{"hidden_size": 768, "head_dim": 64, "rope_fraction": 1.0, "init_std_o": 0.0039, "optimizer": "soap_variant", "beta1": 0.95, "beta2": 0.95, "batch_tokens": [131072, 262144], "max_seq_len": 1024, "doc_mask": true}
Each number is 128 + 32 x the weight over its row's rms, rounded and kept within 0 to 255. Layers, rows and columns count from 0. The size above them is the row's rms in percent of the matrix's.

# layer 5 attention value, 768x768, rms 0.089, rows 624-639, columns 384-575
size [102 102 100  97  95 100  99  97 103  99 101  96 100 104 101 101]
[[163 166 176 106 132 184 161 143 155  87 135 105 134 188 109 113 143 125 169  87  87  49 160 182 115  91 158  83 101  82 177  80 127 111 132 118 130 101 132  49 122 126  88 146 133 130 101 105 106 123 104 147 131 104 166 164 160 110 133 170 151 147 136 174 146 147 132 135  91 141 120 146  93 137 196 101 103 117 135 134 125 137 109 133 156 167 209 116 131 125 126 178 111 105 139 137 161  72 129  96 226 131 148  85 143 105 157  96 160 133 112 116  81 134 124 164  85 135 103 130 128 149 155  59 184 115 142 154 116 106 158 161 137 148 178 151 167  91 123 159 100 140  53 156 170 115 139 114 135 177 163 105 180 151 174 126 136 155 174 169 130 132 175 113 173  77 215 109  95 121  89 139 191 103 113 153 141  93  73 147  83 170 177 134 105 158 109 147 144 105  99 113]
 [126 161 115 160 153  78 154  95 112  99  91 130 105 130 139 124 102 120 111 137  93 156 129  52 143 151 108  92 146 106 211  87 194 107 181 112  87 122 133  96 125 133 175 111 144 135 123 150 110 168 197 181  77 139 118 155 143  85 140 125 137 105  56 119 172  69 144 136 148 115 115 116  71  91 127 135 154 124 124 168 149 159 136 129 125 154 175 182 147 124  87 135  98 109 111 112 157  96 154 113 104  84 126 153 104 192  65 119 103 172 115  54 130 109 131 110 113  99 199 133 134 118  69 130 208 145 125 124 168 107 191 110 163 138 159 124 117 164 155 109 170  66 142  96 146 124 145 153  79 109 139 125 104 102 120 106 133 118 123 133  97 135 105  73 181 153 133 114 149 141  89 127 163  96 116 121 144  93 166 170 115 127 159 125 106  83 119 138 200 170 156 191]
 [136 189  72 102 141 128 108 110 123 135 172 154 182 154 167  77 157 180 152  77 161 148  58 187 121 109  73 136  75 124  75 157 152 141 106 150  80  71  93  75 141 139 160 147 118  80 100  90 168 186 175  88 167  89 145 159 128  88 142 134 146  91 152  71  85 138 150 205 140 214 151 103 155 129 130 119 182  83 148 100  94 162  89  77  89 131 148 160 153 113 119 125 157  71 142 155 208 116 205 164 181 113 148 116 107 177 135 162 149 164 115 103 160 128 111 110  93 100 129 133 129 137 106 171 138 154  90 114 118 156 113 138 122  86 166 136 151 119 168 122 149  65 125 103 117 134 141 190 169  72 157 170 194  99 181 110 170 121 159  73 121 113 120 172 203  73  93 108 106 149 201 105 137  81 169 170 146 103 153 127 160 155  71 137 182 109  80 135 114 164 166 135]
 [ 89 142  89 138  88 104 135 116 129 185  99 124 145 155 131 110 131 148 177 171 100 179 130 115 168 158  93 164 133  82 122 113  87 135 121 148 132 200 114  73 100 104 150  99  95 164 162 134 176 110 167 130 170 168 136  54 191 154  96 113 104 215 127 129  93 116 181 145 111 134 145 128  73 140 108  85 161 110 113 132  87 151 114 133 153 156  73 174 113 130 136 134  61 112  99 140 163 142 109 110 156 174  62 155 149 142 167 145 164 177  94 148 114 122 121  90 108 159 149 116 147 151 128 130  65 160  94 107 129  97 105 142  93 117  74 171 147 112 169 192 140 138 171 139 175 207 186 164 170 105 127 152 150 154  91  66 148  84 184 173 139  92 113 132 134 190  94  92 109 120 102 120 136  56 163 135 145 149 170  99 147  84 169 150 127 171 136 126 125 174 169 122]
 [138 157 119 146 137  53 160 144  97 165 114 164 119  76 108 149 164 147 134 163  81 152 109  96 135 153 140 115 103 158 120 128 129 125  78 193 101  84 188 110 139 113 130  83 123 125  91 104 130 131 110 151 121 122 117 152  93  56 130 150  91 188 158 125 139  95 185 106  99  80 109 130 137 137 181  80 155 103 129 184 196 119  84 112 183 153 127 139 106 130 133 123 151 139  95 135 139  81 110 144 177 149 105 152 194 107 104 120  89 138 154 125 172 143 125 198 138 158  51 131 162 106 169 149  99 100 166 140 197 153 148 148 102 169 165 127 172 136 144 141 180 106 172 175 100 110 137 168 134 108  78 106  65 153 125 176 185 153 116  90 139 107 131 117 135 155  76 146 172 130 119 140 101 131 155 117 150 195 131  84 108 149 191 111  56  96  95 153 135 154  94 195]
 [159 126 154 163 130 146 107  96 197 110 165 143 138 142 158 144 175 180 155 116 130 151 117 116 113 171 140 155 152 135 127 159  99 209  79 142 116 103 155  50  99 105 183 151 137 139 112  88 163 145 141  74 118 150 141 186 128 151 136 138 121 151  62 150 156 106 155 131 112  90 129 158  82 113  92 151 151 103 147 130 178 150 125 106 103 124 145 148 162 128 150 126 105  96 134 152  85  95 129  61  91  71 140 176 145  65 128  87 124  69 104 131 145 112 176 131  90  53 106  96 132 169 107  91 146 140 116 103  79 147  97 124 102 121 165 150  71  86 108  86 134 100 142 142  87 110 130 154  96 173 100  99  82 112 122 132 133  84 111  69 132 129 114 116 178 107 119  77 163 157 130  49 122  86 129  96  99  86  72 180  98 119 149 131 130 192 192 107 114 109 122 221]
 [132 177  98 147 171 150 155 196  76 132 150 155  86 121 116 140 126 144 129 142 140 147 141 101 125 123 146  89 110 199  94 117 190 167 172  80 132 143  92 180  95  70 165 169  91  82  99 147 165 138 150 131 100 121 116 220 220 110  97 146 109  94  94 172  92 155 146 116 129 156 110 114 125 121 121 102 137  99 132 153 179 160 131 118 121 175  67  93  92 121 143 143 106 131 128 100  60 191 135 136 148 113 110 139 172 118  97 101 119 107  93 148  92 120 147 141 157 159 142 115 166 151 130 105 127  94 150  93 135 103 125 103 138 116 113 115 147 144 158 149 121 214 123 133  87 146 159 154 143 113 119 118 110 112 138 161 158  78 152 128 107 100 127 138 146 137 102 117 175  86 147  97 101 121 120  56 133 106 109 146 176  92 147 103 148  98 152  36 127 138  46 143]
 [210 144 131 175 111 113  81  80 141  98 177 135 181 102 105 179  71 142 131 150 109 165 109 142 137 192  81 101  92 164 172  47 103 131 111 109 118 160 159 118  94 122 161 101 131 158 208 123  94  95 121 102 140 159 111 140 149 151 159 171 157 133 111 152 112 143 125 163 135 104 125 177 120 141 119 163  98 128 128 118  95 106 147 148 108  84 118 116 128 113 105  93  96 122 186 135 163 106 114 144 147 102  78 140 132 156 130 167 127  98 120 143 117 146 147 102 187 158 128 137 127 168 137 111  67 143 130 150  80 139 125 111 160 143 145  89 126 186 127 138 131 127 159 128 158 146  94 172 120  69 153 182  53  98 163 119 126 159 167  54 106 128 143  92   4  89  93 108  60 135 109 132 120 137 135 180 150 104 136  64 164  98 121 106 127 135 116 121 179 123 124 180]
 [109 151 167 148  94 104 140 108 123 162 145 110 103  72 109  91 125 119  93  80 114 138  54 135 117 127 148 108 112 130 124  98 170 122 108 150 121 104 143 145 119 136 131 123 113 124 125 112  93 172 164 114 117 103 153 124 219  98 169 150  87 137  85 127 105 112 102 122  92 105 144 123  90 154 119 153 148 159  88 112  97 133 179 128  99 106 140 101 183 154 144 150  81 164  78 143 189 163 125  96 100 182 116  85 118 118  78  90 123 111  97 160 174 131 132 178 103 135  94 121 123  98 195  98 145 102 123  87 151 111 111 102 151 116  95 125 141 154 109 127 131 116 150 133 118 132 145 148 158 119 133 111 103 149 101 187 171 118  27 140 137 123 100 135  94  16 131  71 148 118 184 144  95 111 178  81 114 126 143  97 170 133 111 112 137 155 100 120 186 124 119 144]
 [181 154 136 147  94 100 134 146  37 129  87 146 145  88 128  98 134 165 139 165 148 146 130 176 173 128 140 115 143 153 104 110 128 163 167 156 124  53  78 118 156 111 139  76 128 118 110  72  75 181 130 166  87 154 140 174 113  72 151 178 116 128 100  99  73  98  80 140 137 146 149  97 157 178 126 123 192 106 126 113 149 143 106 121 159 184 106 169 117 105  91 143  96  83 143 126 113 123  94  90 134  85 124  34 137 115 102 203 155 125  93 178 121 149 164 118 117 163 126  95 137 120 155 172 147 135 123 111 127 108  97 145 183 154 148 114 153 117 127 124  66 136 193  79 145 155 117 144 202 176 189 134 151 130 173 149 159 117 110 121  52 130 122 136  95 170  88 145 113 119 113  97  73 168 107 108 121 173 159 110 123 106  92  90 106  88  78 183 158  81 136 104]
 [111 118 108 153 110 186 173 147 149 126 146 123  75 163 130 104 134  95  96 140  98 115 146 142 121 159 168  72 138  99 125  88 164 129 107 106 132 185 122 121 103 117 157 127 118 160 107 156 161 102 116 100 136 134 202  86 102 124 111 117 115 113 119 137  85  82 127 102  82 155 157 151 173 151  76 101  96  86 101 128 104 117  70 102 143  90 121 160 132  81 152  93 125 161 127 124 159  93 120 196 152 160 124  77 147 166 160 190 128 134  55 126 112  92 146 134 121 125 157 156 156 168 132 122 106 152 145 131 139 127 123 113 122 116 140 156 105  93 194 139  99 145 157 143 125  95 160 115 123 138 106 101 148 182 133 158 115 105 153 214 107 120 115 134 175 142 207 115 154 154 110 111  99 112 146 105  86 150 120 156 145 149 143 135 172 200 128 106 164  85 131 129]
 [147 100 122 181 161 128 145 166 115 156 104 131 101 148 165 112 128 168 129 126 111 112 149 140  89 123  67 133 180  83 153 200 115 103 125  43  81 162 157 173 126 113 165 154 164 164 183 153 140 181 156 160  96 104 151 165 110 115 147 142 173 135  88 120 177 106 234 106  81 123 118 155 180 148 113 144 137 132 105  93 160 141 114  97  86 101 145 113 201 150 106 165 159  81 191 113 167  91  30 142 107  99 113 146 126  74 173 161 132 154 136  96 128 132 147 131 123 184 129 173 110 150  83 156 144  77 145 144 161 107 134 130 108 110 153 184  89  99 142 161 142 103 138  94  67 156  58 138 117 109  91 160 107 166  89  94 170 151 128  89 142 135 130  80  98 199 141 131 118 138  67 119 130 155 105 157 177 127 114  99 124 104 136  84 104 142  86 101 142 133 102 151]
 [114 142 148  86  86 135 178 149 167  89 126 126 128 175 130 155 143 132  94 145  90 119 160 135 196 140 164 127 101 121 124 158 125 137 116 138 151  65 153  85  50 152 122 150 117 137  92 181  80 228 138 142 165 194 118  62 182 142 153 159  79 146 106 150 127 104 156 114 153 105  95 111  56 120  77 165 157 133 139 200 162  87 119 154 201 117 115 102 142  99 137  92 143  97  95 119  77 125 128 151 175 178 148 163 114 120 128 170 184 137 120 126 147 125 126 149  97 130 139  89 135 177  76 172 170  67  69 127 125 170 125 133  64 123 115 113 138 158 154 169 145 159 155 116 130 128 140 123 137  70 132 106 146 144 142 169 150  75 119 145 190 175 185 169 138 130 142  89 156 143 167 144 108 137 136 133 125 161 150 124 133 135 146 114 154  79 177 135 156  99 127 113]
 [168 117  94  87 103 160 106 124 128 144 128  72 120  97 153 125 161  86 188 138 149 126 124 119 114  95 180  98 118 134 148  82 134 130 132 102 103 113 119 170  98 146 151 114 105  85 166  47  99 150 135 201 130 189  71 173 153  85 133 110 137 120 105 135 161 121 137 154 151 138 148 101 130 120 136 109  90 155 104 190  66 169 138 137 190 131 147  87 131  64 121 150 147 148 160 102 130 188 122 152 163 144  94 148 136 105 160 129 127 153 120 157 105  82 177 123 139 157 146 128 117  89 201  96  63 191 116 106 110  69 175 156  94 115 125 149 126  60 176 118 150 124  77 128  98 162 147 107 105 146 174 129 113 109 160 103 166 140 130 177 146 140 110 129 144 119 115  69 136 133 133 110 137 148 131 156 142 170  59 159 140 104 124 124 120 166 131 133 137  98 170  64]
 [140 178 142 165 182  80 184 181 124 141 108 129  58 116 151 113 132  98  66 151  88  96  85 139 113 118 140 172  90  98 131 110 132 171  70 142 169 140 111 111  43 116  90 117  68 161 128  81 108 120 184 121 104 119 108 185 145 163 148 122 164 195 162 128 123 179 111 116 144 141 126 150 130 195 131  98 157  68 156 240 110 109  89 135  62 182 119 109  75 193 107 125  94  96 140 159 145 116 113 111 162 122 138 147 127  96 149 102 130 185 155 195 107 126 144 104 149  81 131 119 151 134 171 122 143 162 107 143 143  99  66 139 147 129 112 188 123 156 116  97 100 174 117  77 125 135 137 137 114 129 148 103  93 120 117 111 121 109 107 111 102 126 104 104 132 145 122 117 156 136  61 163 137  88 107 139 110 163 156  98 108 165 126 170 158 150 168 135 136 194 133 136]
 [114  28 158 125 114 153 136 131 127 119  83 167  57 174 148  43 118 159 136  95 105 119 148 112  87 132 113 123 137  49 143  55 138  53 158 181 107 114 161 134 128 157  65 170 101 141  50 198 148 137 120 124 132 162  85 169 124 138  99 206  73  82 147 131 148 101 178 151 111 171 114  90  81 118 123 182 105  64 116 117  93  80 126 110  96 163 144 122 143 147 127 185 123 119  89 121 148 113  67 118 109 112 123 105 152 126 124 174  71 154 155 141  83 186 166  96 143 134  99 147  84 181  98 146 106  86 105 109 134  75 145 108 162  90 107 139 171 104 143 109 149 153 141  82 102  91 112  87 131  85 141 103 138  89 140 108 146 170  93 106 124 116 115 151 147 133  82 165 134 236 141 139 129 143  92 137  87 133 153 135 138 165  91 160  98 149 163 113 155 174  91 140]]
# layer 5 attention output (transposed), 768x768, rms 0.0825, rows 624-639, columns 384-575
size [103 104 102  98 101 103 100 103 102 102 102 101 107 102 104 102]
[[102  94 116 140 111 115 137  96 104 155 122  98 148 128 116 118 101 128 198 146  86 181  72  78 140 151 151 123  83  79 131 168  82  82 179 170 141 122 162 149 123 183 128 183 171 103  39 119 214 105 139 114 112 120  64 129 140 138  66 193 147 113 154 120  62 149 112 142 165 119 121 172 100 165  84  83  88 193 105  99 157 121 181 107 108 129 138 174 140 134  77  73  87 104  92  52 116 120 157  84 131 183 133 106 105 146 141 213  63 125 147 157 128 151 139 120 120  99 137 152 135 136  95 125 207 132 124 126 107 114 162 109  68 141  70 123 113 170 119 113 143  93 126 144 130 138 162 165 161 125  28 149 136 157 105  75 109 102  83 122  60 150 162 191  91 180  80 225 104 107  86 128 130 112 178 156 180 153  81 111 176 139  65 185 115 127 101 106 160 154 129 190]
 [117 117  85 151 178  74 151 124 154 161 118 167 155 128  87 137 149 103 125 109 100 131 179 182 161  83 146 130 198 131  93 126  73  95 148 130 114 115  76 120 144 108 111 117 108 133 101 110 108 163 123 109 123 117 184 138 114  48 131 170 134 170 157 120 119 143 211  96 128  76 135 116 137 107 169 189 154 111 155 109 165  72 114  84 146 123 151 219  80 117 163 153  79 147 125 139 149 129 129  74 114 180  95  87 119 142 182 178 132  89 127  91 114 102 111  99 109 120  70 134  95 142  61 167 115 123 156 140 140 187 159 158 140 154 162  96 139 172 129 157 101 111 105 166 118 109 124 139 164 128 123 112 114 163 100 160 118 186 140 109 121  89 136 113 130 102 233  74 176 195 149 132  94 159  81 152 130  99 105 106 126 119 102 125 104 183 139  42  73  99 116  99]
 [117 112  98  75  89 201 123 101 146 203 104  83 131 191 112 192 111  92  89  74 153  58  76 162 133 116 103 121 142 126 114  97 165  65 158 134 126 147 170 111 143 117  89  71 106 130 165 138  90 133 118 165 159 157 103 122 124 163 170  92 165 156  98 172 129 114 118  91 124 133 105 136 107 139 133 133 118 166  91 131 147 142  74 132 120 150  88 115 188 174  98 108  83  82  64 101 110 161 133 137 153  75  98 141 129  55 126 102 143  71 152 150  81 149 126  76  62 101 137 101 118 164  91 149  97 135  96 153 144 118 102 104 133 137  90 109  89 120 105 130 126 132  85 116 167 158 143 149 130 152  98 104 114 117  94 164 160  92 148 187 147 108 135 164 103 190 141 144 133 107 159 145 203 156  98 167 164 116  98 144 116 115 150 131 144 150 143 108 182 134 121 118]
 [121 138 123  92  97 157 102 182 138 171 114 132  66 122  99 143 168 150 167 130 135 107  89 152  74 126 135 134 173 108 127 187 137 122 127 104 107  98 103 133 144 144 105 168  86 128  44 184 114 114 143 134 151  67 187 126 111 137 192 101 129 180  90 162 123 103 138 168 149 151 165  64 137 104 108 155 164 134 136 126 175 138 161 133 117 115 155 152 147 185 102 104 154 107 110  85  96 117  77 154 129  59 141 104 118  63 152 136  74 130 116 138 165 143 200  69 132 158 115 107 135 142  94 139 205  71 175 150 168 119 120 178  89 148 162 166 115 133 124 139 137  87 204 127 178 116 155 124 102 122  78  94  94 140 122 143 135  75 111 118 131  77 128 118 140 182 160  99 121 144 142 117 143  79 177 147 134 186 126 101 135 153 131 122  89 105 121 143 124 159 117  59]
 [165 173  80  77 119 137 223 140 157 114 106 164  55 190 141 110 151 121 125 222  83 135 184 120 149  61 108 114 197  56 135  93 117  98 103 182 152 155  61 112 133 142 132 132 140 106 132 147 124 124 102  69 128 102 119 107 197  97  84 170 134 207 133 159 170 132 144 127 113 147 159  88 136  86 171  95  92 178 125 136  65 120 165  95 154  80 130 146 103 141 203 141 150 163  99 147 147 118 152 112 100 157  71 155 177 117 115 132 201 128 111 121 119  84 139 108  94 110 151 136 132 142 149 108 194  70 149 104 129 137 143 116 118 137 141 138 116 107  84  76 150 152 151  92 111 156 152 147 142 125 129 123 136 101 106 129 111 136 111 123 120 154 112  74 105 127 104 107 167 146 157  61 145  60  98  69 148 151  83  83 172 142 184 113 156 124  69 142  96  84 137 115]
 [ 92 229 137 122  74 190 120  94 166 110  69  99 155 123 133 122 127 143 126 110 169 134 163 127 152 152 148 107 105 133 154 122 170 126 106 183 158 163 112 146 119  60 149 140  88 210 113 178 111 157 131 121 137 124 150 153  44 148 124 156 118  79 170 115 149 126 112 124  57  78 206 111 159 176 173  88 168 203 174 104 128 144 198 119 142 124 186 113 105 119 103 116 139 185  94 156 122  86 138 111 115  99 116 116 105 200  92 165 165 155 180 173 131 186 166  85 125 138 125 123 139 114 118 122 113 154 106 174  97 142 110 181 116 130 148 112 104 107 167  88 108 119  95  94  84 124  86  95 215 132 101 118 108 166 160  68  86 125 142  80 105 144 105 111 148 163 168 204 137 145 188 135 142 130 249  77 126 182 197 109 131  95 128 109 117 153  90 145 144 162 141 106]
 [166 154 146 163 137 127 128 110 137 142  95 133 121 111 115 118 101 189 116 139 130 131 145 114 110 115 146 127 123 150 144 180 125 134 157 152 179  93 147 133  70  43 165 105 141 133 134 171 154 199 141 128 158 139 113 104 109  86 107 186  98 106 153 106 130 187  94 122 159  65 194 130 107 217 109 136  95 187 136  97  83 114 103 115 154 187 145 119 153 126 184 164  96 168  86 175 141 138 125  91  89 133 133  82 148 157 187 101 148 130 155  70 129 121 115 166 163 123 137 109 135 111 142 117 145  83 122 124 117 113 146  61 167 101 166 143 160 151 160 154 151  24  99  90 173 119 158 105 197 109 104 113 170 157 121 122 125 110 149 129 148 122  98  73 129 128 117 139 125 149  73 148  61  97 114 152 124 150  98 130 150 145 191 182 121 172 103 112 125 110 186 141]
 [ 91 139 126  83 151 176 159 115 159 175 129 174 158 150 164 109 137 115 145 121  80 123  94 137 103 165 149 189 138 142 151 209  91 132 151  71 123  82  58 149 149 114 126  66 107 108  92 152 122 116 121 103 134  92 159 122 176 164 128 131 110 140 150 153 152 105 116 124  93  68 105 129  75  81 128 168 102  93 132 117 129 152 172 107 108 134 129 163 121 128 118 141  72 118 127 134  98  98 119 108 169 102 107 152  90 143 152 118 127 112  93  97 134 124 118 175  70 100 150 162 112  99 180 192  70  86  50 126 161 127 113 106 117 196 168 140 131 120 154 123 143 133  92 170 115 155 150 169 161 140 113  85 100  53 127 150 165 111 179 152 126 123 116 159  41  84 176 168 115  58 182 139 140 107 121 145 116 130 111 162 124 132 122 118 153  78 119 139  53 140 104 134]
 [165 143 147 153 126 165 122  97 165 107 168 137 136  45 150 200 126 177 170 184  81  80 199  63  99 117  59 154  55 151 132 169 123 185 104 101 158 114 145 147 165 126 128 109  96 129 194 141 155 119 147 101 121 131 134 166 110 119 110 150 178 106 145 139 161 165 106 173 105 138 110  78 177 122 145 118 135 118 124 162 119 110 117 112 130 163 134 167 118 161 163  70 149  83 135 142 141 101 166 139  54 154 188  76 157 199  93 178 155 139 169 110 128 120 158 110 148 111 142 118 123 122  55 145 124 203 156  97 123 130 205  66 174  76 148 184 124 136 141 116 167 132 140 122  63 165 111 155 122 107 121 155 173 106 196 126 163  92 167 146 161 141 184 110  77 173 163 129  97 166 139 139 154 185 122 136 131 176 123 144 161 135  86 220 151 166 141 182  96 152 109  64]
 [129 101 147 151 124  94  88  76 156 132 106 135 171 121  63 172 161 148 126  82  64 157 151 199 167 183 128  42 204  93 117  75 109 101 113 134 126  47 217 152 139 149 102 129  88  79 109 101 171 123 141 104 204 179  93 193 140 138  99 167 127 115  89 182 117 130 127 164  93 151 134 126 114 132 124 116  98 154 132 170 107 146 162 134 106  99 104  95 126 133 134 119 185  85 119 157 152 131 125 135 174 131 116 179 125  88 118 195 152  68  68 134 129 124 102 154  78  66 121 104 148 152 111 164 145 164 125  95  98 117 118 183 149 108 113 143 118 107 140 104 168 144 108 115 120 141 111  97 121 121 122 140  94 168 162 102 171 143 144 159  98 161 164 103  96 117 135 126 140 181 143 127 167 113 106 102 140  86 110 118 146 111  80 119 148 151 128 139  94 125 133 115]
 [161 104 201 126  99 173 134 142 136  83 155 108 132  88 112 129 105 159 128 137 123 112 136 162 135 226 126 125 107 179 115 123 144 147 174 140 132  26  85 118 167 151 104 151 105 160 116 123 143 146 161 148 119  93 114 104 222 176 150 156 167 104 139 158 144 148 132 129 128 186 124 171  87 116 137 132 157 109  88 136 131 163 148 141 129 106 181 172 137 129 159 174 105 171 153 152 165 138 168 120 173 186 146 109 128  79 146 123 132  71 147 132 128 178  76 118 117 157 100 138 151  96  80  63  95  94 123 193 125 137 112 110 105 157 157  95 113 165  93 138 135 138 127 130 120 140 102 119 102 114 114 130 126 153 169 153  75 150 160  72 160 107 156 129 128 161 101 135 130 102 120 144 142 166 147 109 153 109  78 128 114 117 146 106 116 186 179 117 119  96 191 168]
 [123 120 158 137 128 127 171 134  79  99  44 120  81 104  60 159 148 167  99 155 126 188  83  93 117 107  80 116 118  99 113 163 132 105  82 124 145 111  86 136 165 169 119 155 171 130 151 152 127 124 129 113 113 196 139 126 179 157 161 135 103  81 112 138 120  99 170 145 110 167  87 143 146 144 107 212 141  99 145 128 134 105 153 159 128 145 145 167 101 114  72 168 108  44 117 181  97 172 222 101 143 128  99 168 160 140  98 161 163  95  93  90 137 141 100 121 166 164 118  60  93 106 230 137 176  84 155  99  79 155  99  96 163 133 154 193 133 110 131 168 125 130  76 109 146 198 100  82 139 166  96  70 115 109 104 125 102 142 126  49  85 105 108 197 112 116 163 119 128 141 133  76 110  72 121 144 133 139 149 152  75 149 101 143 132 132  88  94 131 136 143  97]
 [143 159 136  75 174 114 106 146 130 131 160 136 113 116  94 161 153 108  93 175  62 122 153 115 126 119 125 118  84 205 129 134 120 145  97  85 126 131 108 164 155  75  86 123  73 108 149 189 146 116 156 126 145 130 186 166 131 147 138  89 102 159  43 168 145 142 200 113 129 163 117 138 129 168 186  96  91 154 115 110 110 159  96  78  78 130 159 120  95 140 127 178 126 151 146 112 184  97 131  91 107 112 163  88 128 142 153  67 124 151 159 161 138  83  97 106 158  62 132 177 104 125 147 131  64  77 122 176 143 136 151 172 127 162 175 136 162  65  87 138  68 175 179 192 193  73 135  76 156 154 133 122 172 122  83 157  75 128 153  77 125 146 138  94 153 215 112 123 124 138 126  76 120 107 158 110 185 109 135 105 179 101 136  95  84 173 138  63 112 116  99 106]
 [ 99 180 129  74  91 138 117 144 127 173 157 109 167 135  88 149  97 125 145  76 124 132 129 147 138 122 152 122 133  71 105 118 130  88 149 106 137 210 139 108 120 161 135  89  78 187 124 124 136 111 111 111 152  96 122 147 181 101  90 130 173 132 101 159  95 165  64 122 145 141 120 122 120 124 119  93 129 139 142 143 120  74 123  76 119 128  84  72 141 127  72  94 150 118 115 160 133 138  83 106 175 115 129 104 132 152 151 187 121 165  71 150 128 120 179 138 178  77 153 166 129 124  94 114 142 141  82 103 148 124 159 150  72  99 135  73 123 140 126 164 179 153 149 147  75 132 120 107 108 134 106  80  61 217 124 136 132 155 135 142  99 141 130 128 112 156 118 168 141 101 173 142 124 140 122 126 112 130 159 159 150 175 108 140 158 145 222  96 158  79 102  84]
 [169 115 135  78  52 134 139 141 148 168 100 168 148  69  82 149 104 109  78 122 148 145 150 124 142 105 147  90 199 168  86 158 148 104 149 135 124 118 140 107 187 204 140 168 132  65 181 139 185 149 126 118 211  96 133 132 127  95 133 118  93 109  97  94 105 100 152 146  87 156 109 161 157  67 148  83  80 133 134  95 108 132 152 111 161 139 146 140 144 110 118 141 166 107 100 140 143  95 111 137 167 170 130 161 124  75 126 120  93  60 188  80 177 146 109 111  43  93 138  91 167  52  89 106 130  46 105 140 142  87  88 157  68 148 168 123  97 145 105 139 169  96  55  87 155 107 149 137 109  91 146 124 137 162 187 143 144  87 100 153 124 135 147 107 144 115 109 104 166 141 122 182 153 111 131 155  88 122 102 163 111 115 154 115 139 132  94 119 109 176 176 148]
 [210 152 154 163 126 159 153 131 174 128 141 133 165 146 168 121 145 158 157 102 142 154 171 144  95 129 115 149 113 136 155 111 132 171 158 133 150 115 134 140 139  78 125 188 220 130 128 143 136 105 167 137 134 107  70 133  69 150 163 110 147 159 107 142 110 161 131 103 127 124 157 191 124 126 147 124 163 122  73 163 129 156  82  87 109 136 119 116 131 154 121 126 111  92 164  76  92  79 196 156 100 107  87  90 154 158 161 107 154 162 105 127  98 129 111 182 153 166 190 181 174 133  86  70 136  85 153 124 162  87  87 141  92 151 137 143 147 113 165 114 102  94 111 191  82 113 168 100  92 140 152 150 145 113 151 127 133 139 106 120  89 120 147 110 140 111 139 164 118 136 122 132 112 170 132 105 152 113 156 146 102 101 150  71 168 168 155 108 130  68 195 186]]
# layer 5 attention query, 768x768, rms 0.076, rows 640-641, columns 384-575
size [ 83  83]
[[134 212 130 125  87  97  84 113  84 157 112 181  44 123  40  88  95  89 142 151 108 111 148 157 125  75 123  95  97 118 103  92 111 172 144 110 145 152 105 134 103 153 118 113  93 139  79  98 136 180 132 111 156 139 128 162 186  65 129 121 101 135 194 139 137 113 130 133  76 128 145 119 126 164 163  92 145 116  99 102 134 146 140 111  82 155 125 123 104  87 138 130 144 119 116 122  91 110  93 159 104 142 161 122 139 114  80 114 155 135 112 155 136 124 102 109 176 131  98  81 158 108 125 159 145 189 105  98 125 133  44  93 136 187 150 125 131 158 106 146 161 170 133 105  97  74 193 205 110  74  66  75  73 147 168 116  62  86 112 103  59 118  87 104 151 150  98 110 167 143 109  67 144 106 137 155 185 137 125 200 127 128 138 163 127 105 207 122 179 164 111 103]
 [153 104  90 147 108  96 165 133  78 120 152 122 130  87 186 162 159 108 167 142 117 153 136  74  75 156  98 113 119 113  91  87 108 128  91 154 116 170 142 105 155  78  83 186 153 117 137 106  52 128 106  99 122 123 124  93 126  86 117 132 106 137 124 147  93 148 108 152 184 149 118 159 155  97  70 143 153 147 137 147 139 142  69 100 135 138 150 134 135 164  85 159 105 120 136 120 199 154 136 128 144 127 143 163 109 151 116 123 160 165 153  98  79 187 129 100 126 130  44 167 129 170 130  96 119  81 149 179 154 125 128 139  92 151  78 165 118 137  86 151 128  84  65 130 170 123 155 143 144 176  89 186  61 139 142  71 155 122 109 107 139 138 152  93 135 198 124 144  77 130  75 116  85 147 149  84 137 125 194 158 146 124 153 121 131  78 111 130 131 186 132  82]]
# layer 5 attention key, 768x768, rms 0.0762, rows 640-641, columns 384-575
size [ 79  74]
[[ 91 123 167  93 158 128 144 127 177  78 129 103 149 141 130 135 155  92  89 136 137  69 128 146 104 182 131  91 154 153 127 103 182 144 140  86 120  71 112 170 142 134  88  59 120 158 117 146 160 115 108  94 108 127 177  92  87 108 167 122 138 160 103 101 130 126 125  97 145 151 142 164 106 144 164 115 192 156  93 100 199  98 111 118  89 135 114 127 177 109 139 172 105 109 158 140 119 111  91  64 114 156 128 100 134 152 142 123 123  81 106  71  56 122 185 139 110  97 130 135  98 154 101 137 124 133  90 159 128 186  97  82 117 130 125 100 112 124 144 152 139 116 157 157 135 188 139 157  85 185 140 154 156 160  94 142 147 168 148  87 144 127  50  99 144 109  67 189 178 139 158 154 120 138  78 135 150 108 123 119 172 119 123  90 155 124 139 161 142 129 177 114]
 [ 75 149 119  46  93 161  82 104 118 145  92 149 100 138  81 179 110 175 178 158 136 170 144 132  94 162 109 119  82  84 180 143 174 108 101 157 142 149 133 140 104 127 131 155 130 154 135 122 164 138 100 109  80 104 149 133 108 170 173 131 110 113 140 141 215 182 103 141 168  98 103 103 185 132 191 153 105 162  81 125  55 111 173 160 108 126 157 128  82  86 125 101 153 125 164 153 100 147 132 159 100 134 124  72 174 125 121 216 126 140 114 139 143 160  64  76 127 167  99 170 133  47 147 147 134 155 122 100 147 136 123  89  90 142 105 153 139 154 136 150  80 136 124 126 116 124 152 105 149 149 129  83 122 100  82  57 109 146 177 120 117 113 179  96 115 105 146 125 124 138 116 143 146  60 177 125 165 112 180 118 118  99 102  82  64 137 136 126 168 128 160 148]]